config = dict(
    n_head=3,
    head_dim=32,
    norm_eps=1e-06,
    tie_embeddings=True,
    init_std_qkv=0.0548,
    init_std_up=0.0548,
    lr=0.00259,
    warmup_steps=319,
    seq_len=512,
    z_loss=1e-05,
    steps=7642,
)
Each number is 500 + 40 x the weight over its row's rms, rounded and kept within 0 to 999. Layers, rows and columns count from 0. Numbers have three digits each. The size before them is the row's rms in percent of the matrix's.

# q: layer 7 attention query, 96x96, rms 0.164, rows 0-31, columns 0-47
# k: layer 7 attention key, 96x96, rms 0.144, rows 0-31, columns 0-47
# v: layer 7 attention value, 96x96, rms 0.167, rows 0-27, columns 0-47
# o: layer 7 attention output (transposed), 96x96, rms 0.156, rows 0-27, columns 0-47
q0 117:496648483413486557483543419505500527474478478508595523557455508523505564492491574547498429518549464472449483600465564498451533518473516467465482
k0 118:532508503503511486564498432526557598560490562430496489486546465540458495507514502525464480462511493497463506475444450522606465508411497539517490
q1 116:486406464498482500559495512401491490496441513493527497416537520576625604538492521428526486516481398493522540446520532526526441495476517516462492
k1 117:452501498547516394517541580474452470493534528471495530466459517532506564465520540519508502504505475603540469456557534484520453554478563413479489
q2 117:612451531407478448515508521439479497502510548483510483416532577490554488510511480475573463540517453526460470468535465478523400470490491447479541
k2 108:475453499548490409437474521536487478510480584524493543477522503547511563499520473472471446544441531506507446449512464523569540515490513467421488
q3 106:523514528524549480488487420481581499460535490509429492503502518500494480549438470525503534497466509596565418491496453453553590491510502475518498
k3 102:536449466471515530515535477466524481540500482519532559488518452511564545460520472504461478489483492507590510512483362453521540498431527528466528
q4 126:531569497429510560493425532620510477500558520533548493572509414410489519488529531503444513488551605475427470524458474493450552466550525527452547
k4 129:539472462498507526528498484515549552531445421524512446541494566463502527476457510494475527547504522413499487567513514470483504476475462549508414
q5 110:469476524508471577387467528521495509479527469511498489582493512482500471456529465502465535466503532455505505450547440505421537496525496475494465
k5 103:488518542486507492429488497494464478478520500484480375536461521440481427466520530489543478487527484529481496507516577469468518505587482485534503
q6 134:483566512506559572398501407533476481542557428512545497597456445484525486501533546533410519520539534473470444512502487497432558526503506482475504
k6 108:508559440463481529505504499521510515540471516456472372500476508484495422523534493537500511478552500503495518551481536519458498467485469542510514
q7 105:558578521465512537435497457469546529484455504454484490503443503492548549491517449549505507512537442523551448502479483455537562479493479452451456
k7 102:519477462507478507484521431503528550543479584510483488455545485537465512495481501490483427510432515538534494496500409500545497473452467521488536
q8 103:534485515496466408571546508511647467497507550499420512504505535458499497500388458535544462494492475554515467547529536465553497477512510488573531
k8 098:550445476520497506555507476449542508553489502516521621480514461518529536458515473482458523495437494470549521451495413499534513509445481528493465
q9 101:523427429509569509419558474457505471499540518456526470523477547491458429500500492511508462475478565478551475480525473484470447479456474500496463
k9 106:474453486536472542422437496544527501536473530540498477501521455527502559519494432440486531518544548550476470477524492512452538439582552491431500
q10 097:487411498454486491532500578533450483529488458541549515469556519488498429488528545451543522491481502387498578523544482565443448494487515576512468
k10 112:478535530505496487459475547526465472466504489500457445522440529494475399503530504509524496489561520511454531511546608520481507465613499456528483
q11 142:452527469558564534358508457546501479547609486486509476614492466483499464515479515465409498499503596482457465449503480475421534563481505471468509
k11 106:479518471500476553528485504495512471494451487493487384501482512462540532509495475475513540508543503485469538492494554464461465466522497505501484
q12 099:512536501514491428522502427436532518505480504442431496373502514576564531560446460492517487517473409624532510455477519522553495517436523442434534
k12 104:504466476543531484537512496484492516523517534501512587447535495539562591508504507534474484505459517522558460469472391473540499528406534499470514
q13 104:503440542554503533486470519505479473489523469563523517533534499504561471506548583435482573466451567447517498445541467497467467580493519529486476
k13 102:478496509473476472464472558489499449467493475478446403514480531428485412500524489495528539501559490496465551540552589504477499456553497492535506
q14 114:492510574586509523421453486498502542509508460480503475564468480487478482558547395511454535479452537520501444397493452470483515532538512444535443
k14 100:498459517462464522421502480478521484476526449494490367522498511410496442536495489508559476510478469517510505562466502517458511486523520499488532
q15 163:473571504474521587375475440531484482505571471507523488573506475489518469513529543489470528483498534464478424463529463468447524555503550461468514
k15 111:497520487466522508483494493477510489511489472487475345517468534431493477489539474514482495476568503501490495497501523517479510486534485488496476
q16 118:523552477552477423587521502503538479540433531466444507457472454564532583501458496517464452541478487559515578544402511500570544493468488473435526
k16 107:474475486531467531535514522576525537500482513509492609459517501536559529511465565494523527537461483510516477433443482507520439541408473502503490
q17 094:458462499518472509511502593587487487537514457554535504568534506467517449506543568454455518495443543425445538504513490543474440591524531530486528
k17 100:486548526502490487501471546531515487472497501511472418529464510477488416501494495495549532484548505476443532507509623532454481489548454473538499
q18 105:584483481505512419580534525470562473496527543486435480447477496486490541553440463519506501525464484587527496497510456476572531452534497472519521
k18 098:534445469524505529477486499505524499541492501530527588481518477537545564476475480517486483512411530515528468494478439493518524491432492483450517
q19 113:484582540489458514455517391460460556482450425515545516481457521529488484519519459542538464484509470463455500530466531487450507497469504451504437
k19 119:529460524465510522444506420500533527477529602484485481469525439535466487519573498511521449455460459529507506473410464534577510457529569496457516
q20 134:457536504518527529386490394567501506478534502456464488579488514479465498483531533495525471503481503502488424485490448455443583545482536431513492
k20 112:509471500462540521454554475471515512503508472464482366506454513498524405474567443503495465483545467487506477506504509476482533466550476477482508
q21 112:504563455522544528426529465561493493521533538440534511544479484519510582538490554525442457486527550514499534564378532525479505488440446468413497
k21 117:509470438537475519639538496582517589547439515493493500479518530526514610502474501518467560544519549481501466516501447455482465492446490534520464
q22 104:527524456480547492465510465441479548489436525451500491509450518529510556517521448540512523512547478564531452494429521495537516456516439457496453
k22 099:519413505527451507519523412524529517537477547478491568518552517544481556546441535488476534503449527525539502491509422491500498502438517523479557
q23 134:534471510460481467536506549444504477493428515524439494383473537512504490444447433480595473516500393533568521512524495487587511428534497503468487
k23 105:492484525514491468442514486462505480533501559541509621460526454562489516509505538465509449511474510534537491442494469478519514500485474477462515
q24 113:568492510506475479567514441436568491532451461477493502409483502536542502630466434485538507465542452582488548483508526525561475508491507459496506
k24 106:530450487511493473553487487505485514514501508535516613468528462518526594514506493511479469463444483525567487484452381499560488511408524507475496
q25 107:489547469602515482526490524454568525486482561463502496552412516482464587447507444529483507491498501487555557513470504522475552483494443542507481
k25 110:516489522481474545441527466499476553498525496446511456535514517472478377492472519488586491462479485509490457492501532468438481498554480490542542
q26 097:471454545543488555420502507546428467459475405544493505480473457545497457545528470527460517481423533507587489504513480515501556473485500518495386
k26 100:486526539462501526435490504500490488490502482529488411500444482472487394496522522497550529498555447537491511532470557509462524460569528474543557
q27 113:460483569501500540437436457574526553477479515485464470559541405507503504482575506492465553511479572465500472503482462471450477551464500455509483
k27 106:479471499468517524420523538488462481484503458483473385506476543479535470452506517502489483602530477447537509539518503483470511522595484521521478
q28 101:510540484476456535552442477454512491515452540465404494441502457593529578472494428565443530518496462585525501538488511447580573495495543465473569
k28 101:466559489528507488520520488501522508561498513499530562488530495503496527481467531509482473516461505501550467488424420505494458531392467490485479
q29 130:476501521512529551478472503625456529474566456518532495574573470437436459504551544514501514506423626435448463500452451475447501512500499472533496
k29 119:505454510458482566471473546514525489471487439555508391548487533468562485501504450544452525556533492426494547618514557537464540460533483540515486
q30 107:483412462506486509564576607549522407511507468563488531486536514486492478466423495507520458526441515520516532582535513486519516435547501569485540
k30 106:513537498492503521574452515485570510527489540586520635471468463488530504466487530523498509468490488492475538523516550475488450478447452524557486
q31 111:478523487586555529461471423449517553453571512473447480561469492586480492550501439538437529445516543566525428446528494481462563545478552454523516
k31 108:495532468487469518532493464452467468538521413466517433497499520395519506494500456438503494458509497473513530499494428480475464535469521496489530
v0 090:492458527516529445484514545500494546483519415449507492573457527566468502435473421541542514427477471554546438442522502557518494478458469500565418
o0 092:499542496433443560565510503440493449523547504551510517513549479427495566512524525493425498522530488460480444572450549494543451467488495472514497
v1 108:575498514554545515456553540489500487436460517481516485529435442477440498507503518492507515525509530513460533473524533496435458505552465465506555
o1 103:492532470446480472592459492515539479521503504490389532467504482541487457466485546581540507484485457531557545507535485484578527464563516442539514
v2 087:539575495444514487509489486502509495562415494482542467485487491434511505561488516468465552471555519474529513593519503514497450528508570501575500
o2 083:426421499495476541464515549532490542406506499511484471507497553529497498463463429504531473556465596519515531427494492536461513483527511526443442
v3 086:465615469467437419494435521509458552526470515454461475485532535432519511536472569491463474506613516489530500477420520517509467502447497506520474
o3 084:479388503502528545565516564478477506492484506492521510489457532475510502491420474442578473498424544548531515439527442476517529447467513584467478
v4 086:493535505491478404505466523485461555504476465478597510505498484480489507541508487534382471506494531479529451509439502505475558570466440518443561
o4 090:469406495502565470572515558452495486512523531508421499488450548532508448543473450491491471490497480551509559457543414488547575467491511534452442
v5 088:531537481517455545504457540541504487485561516543451510503503496478531501508500469532576510532531573499543467489500471466451503488534556454565494
o5 090:466518515544539482479425500493477543497425513469534460547511595446498518512504533484479534449422547498442492574451521451542507510477463472522560
v6 094:484480586519581514496502519438547489499455489511496505515526414498519488561525558509391576521475484502467480488526545483518455529501522550488496
o6 097:490481440488463408475535532475575521496544489471479510422484504577509551492495502493547449516542438550562538448516479593466521489511547455456511
v7 082:490499439449513552485522453441529531554478505501501493433533517418478514519497560450464486601471435468540493501468498432490499573484472524448523
o7 083:509461528549491464477537498564500513439471480554585467516512456595487451537511473522583468474565537521466493492528436591435516499449495530426447
v8 099:436510525532530537502513514551517417490516532502467511521498455500506474610446525572420505590562551493520511507491497475483494623509546580479487
o8 103:537459490510474393509499543502481565513442507452409527430474528565541566533507530494506571467486447568520512438493491553578498495495498509521536
v9 096:508515519482598513503545436537478438482464456538500494447492467587507479477518486505524480472579492520519545520521523503536539466490481567529461
o9 092:500543508560457464397490531448528481565487578493433581462476527502502439519487567555506504533489421479471505508466512460482437540543529457520494
v10 089:475406556561489525511444507485508611428494456471448491518471551540467517466514472497526493429385546509515524434553521496486513480466442429501491
o10 088:441567475481498498584508494476526417521523539538522504570543482445498471548495517515443505475523446473458483595480530499519527478510512504479576
v11 091:466409483486563538511494471504435412490495497541454521471546535520517509423519477476566448458444449487450562482527449533562540457497477472430518
o11 090:527538484534496510497539438532497506541518506453564487515505440447494493486510483509436523523540502419441497554529567460410489584505447520552496
v12 080:425469478548475474471561498506451470474488509534560508504564509579468506451460465487551415554512509503426539508463451568590586482512495589445449
o12 082:589506486549510516482482429467464526537515504485477478431478462476503501490533521577437508501532470455564428513512517464540412513497426569604496
v13 090:593540574469534483478511514510497624529596510496589492483541547442441500471484489519495487491462430504533432494548490564560467460455525470560495
o13 090:497488474456532619472514555499483465537537408489534532586503516530481522484542483487506477511544563500491532508453508441481520446490476524473431
v14 098:419567494462493474483539485508477539511494519432487483537492543425450492423551447468509489474539472488528476461491496541540489564423481492526431
o14 096:530513531413425545568500484486454433513516405538554533502515439440498603528485496520448511519512539508546466492500482465521441465479538529487468
v15 090:579574464471512517473501535536509564536541481531571510474531429418506501540457598532467518511517479466527486534486493571536506457506518534517519
o15 085:471435517516532482447517520496498513448459511473506503509499547555489532454527430484581426513507573492526522438490456502486523459484499517484458
v16 077:522439562499521473505562571526528476480467508428479542538488531491431490478519423511556546369491529527455527461582524606499455442508561491521432
o16 073:434527467484444536516478538463465515466577462477453456479514474462475554464477558520449542534501461450493494527502570495526495452530433525572535
v17 088:474476527519507462550522431438414529480468399531433489487559539525519494559526565484408448533524505506513539531466486400553498505424501514440467
o17 090:467443470563544459512568573553583426543509572467558519452425545576562451556454457444473506490504468535482508490507466508479516518497478569439478
v18 086:624515466462441460515506472505422476490445456495562501519492511485513492544434470515449532517465551520549514565538501499508490611507510533487535
o18 084:454440506471544522487525523540496498461515563508469512492435490642464441476480474514515471517502540524519546431513448512527538497508493479425478
v19 093:400470464481551504484499477528447352468485508486439490558564462521539491552463538509482521567523499486406518490458460492538490560529536507441462
o19 094:557459504532476463485552469511516576546505462471492517403475504544538538480495461472481532502483468525524507475540512516491467578490473499511528
v20 097:464495451504522591503537445560482481492520447547469540489519478592598446479466483528514506519505461532587491502508479441498578520570457561515434
o20 098:518536486561454416385503457513479485550443613525478512494492525487482486518564536498502534554515475467442462584407495502503417548495553438541535
v21 094:489428515492456502490453509473493442546482595458496488571513561502460523492463492422421552438477494475464518472518487513485465546523541521459481
o21 093:515513466455449496551550451536493517474547421536485535428456410521489532515485490564526537518512504553512496444550525554549524524512438519482554
v22 086:496413579522555419461520486490470574437449500472501492547470479549407484489500507439435496371517517537488458462559556521484466514472453523518447
o22 088:458517481428428476610493540446547454500569523515497549441497509487539530498480522508482423509527455528555473517479445485542551445493541498498528
v23 090:474451574543562493449558496528532522479549592472519508547474503516408525478526469436535476485511501490456444495528500549506477389471554549509443
o23 091:522578477481406494500457501445512532488541412540534524442542474456535576570539536577478523469538440483525432517448531491524479475494438524574517
v24 091:504599524462468549474514481459463433532468534543489514459526475436542520505512544501440514523515479449503596540422523501575497505495509573444442
o24 092:428409513580489429451485497500505526494457508473508493478445506572486526469473495543573463520501552524531567421548473528474494523493515560459480
v25 088:518527473444436544475568533519524408479542533548504508483575517437544497481461536420585561579515470483454537517549489469443481493580531420516517
o25 090:540503531474502571483521402582468573493513411434493446556502466540450481437495479509515536498502594461481505506511528502464491556492509478573511
v26 084:584515542474515440499543502434482437510447484541490493490487461458521493543531582469446525509547509447504485580542500510528474527559543517491462
o26 088:415441476532500474466515503519570528461533534496518532467454521619489521497464463531548425489498535547514545416509494518455530518479492508460465
v27 080:455520578455538506468494527508506465439413579506483492457525421391493538510492567496507509529560450444459531509456514524506491515528476492430510
o27 081:464442514513500475552504469508528507511533448468481534566499483549496555497491447568486445486495581520504535417554495488423506556467551511499456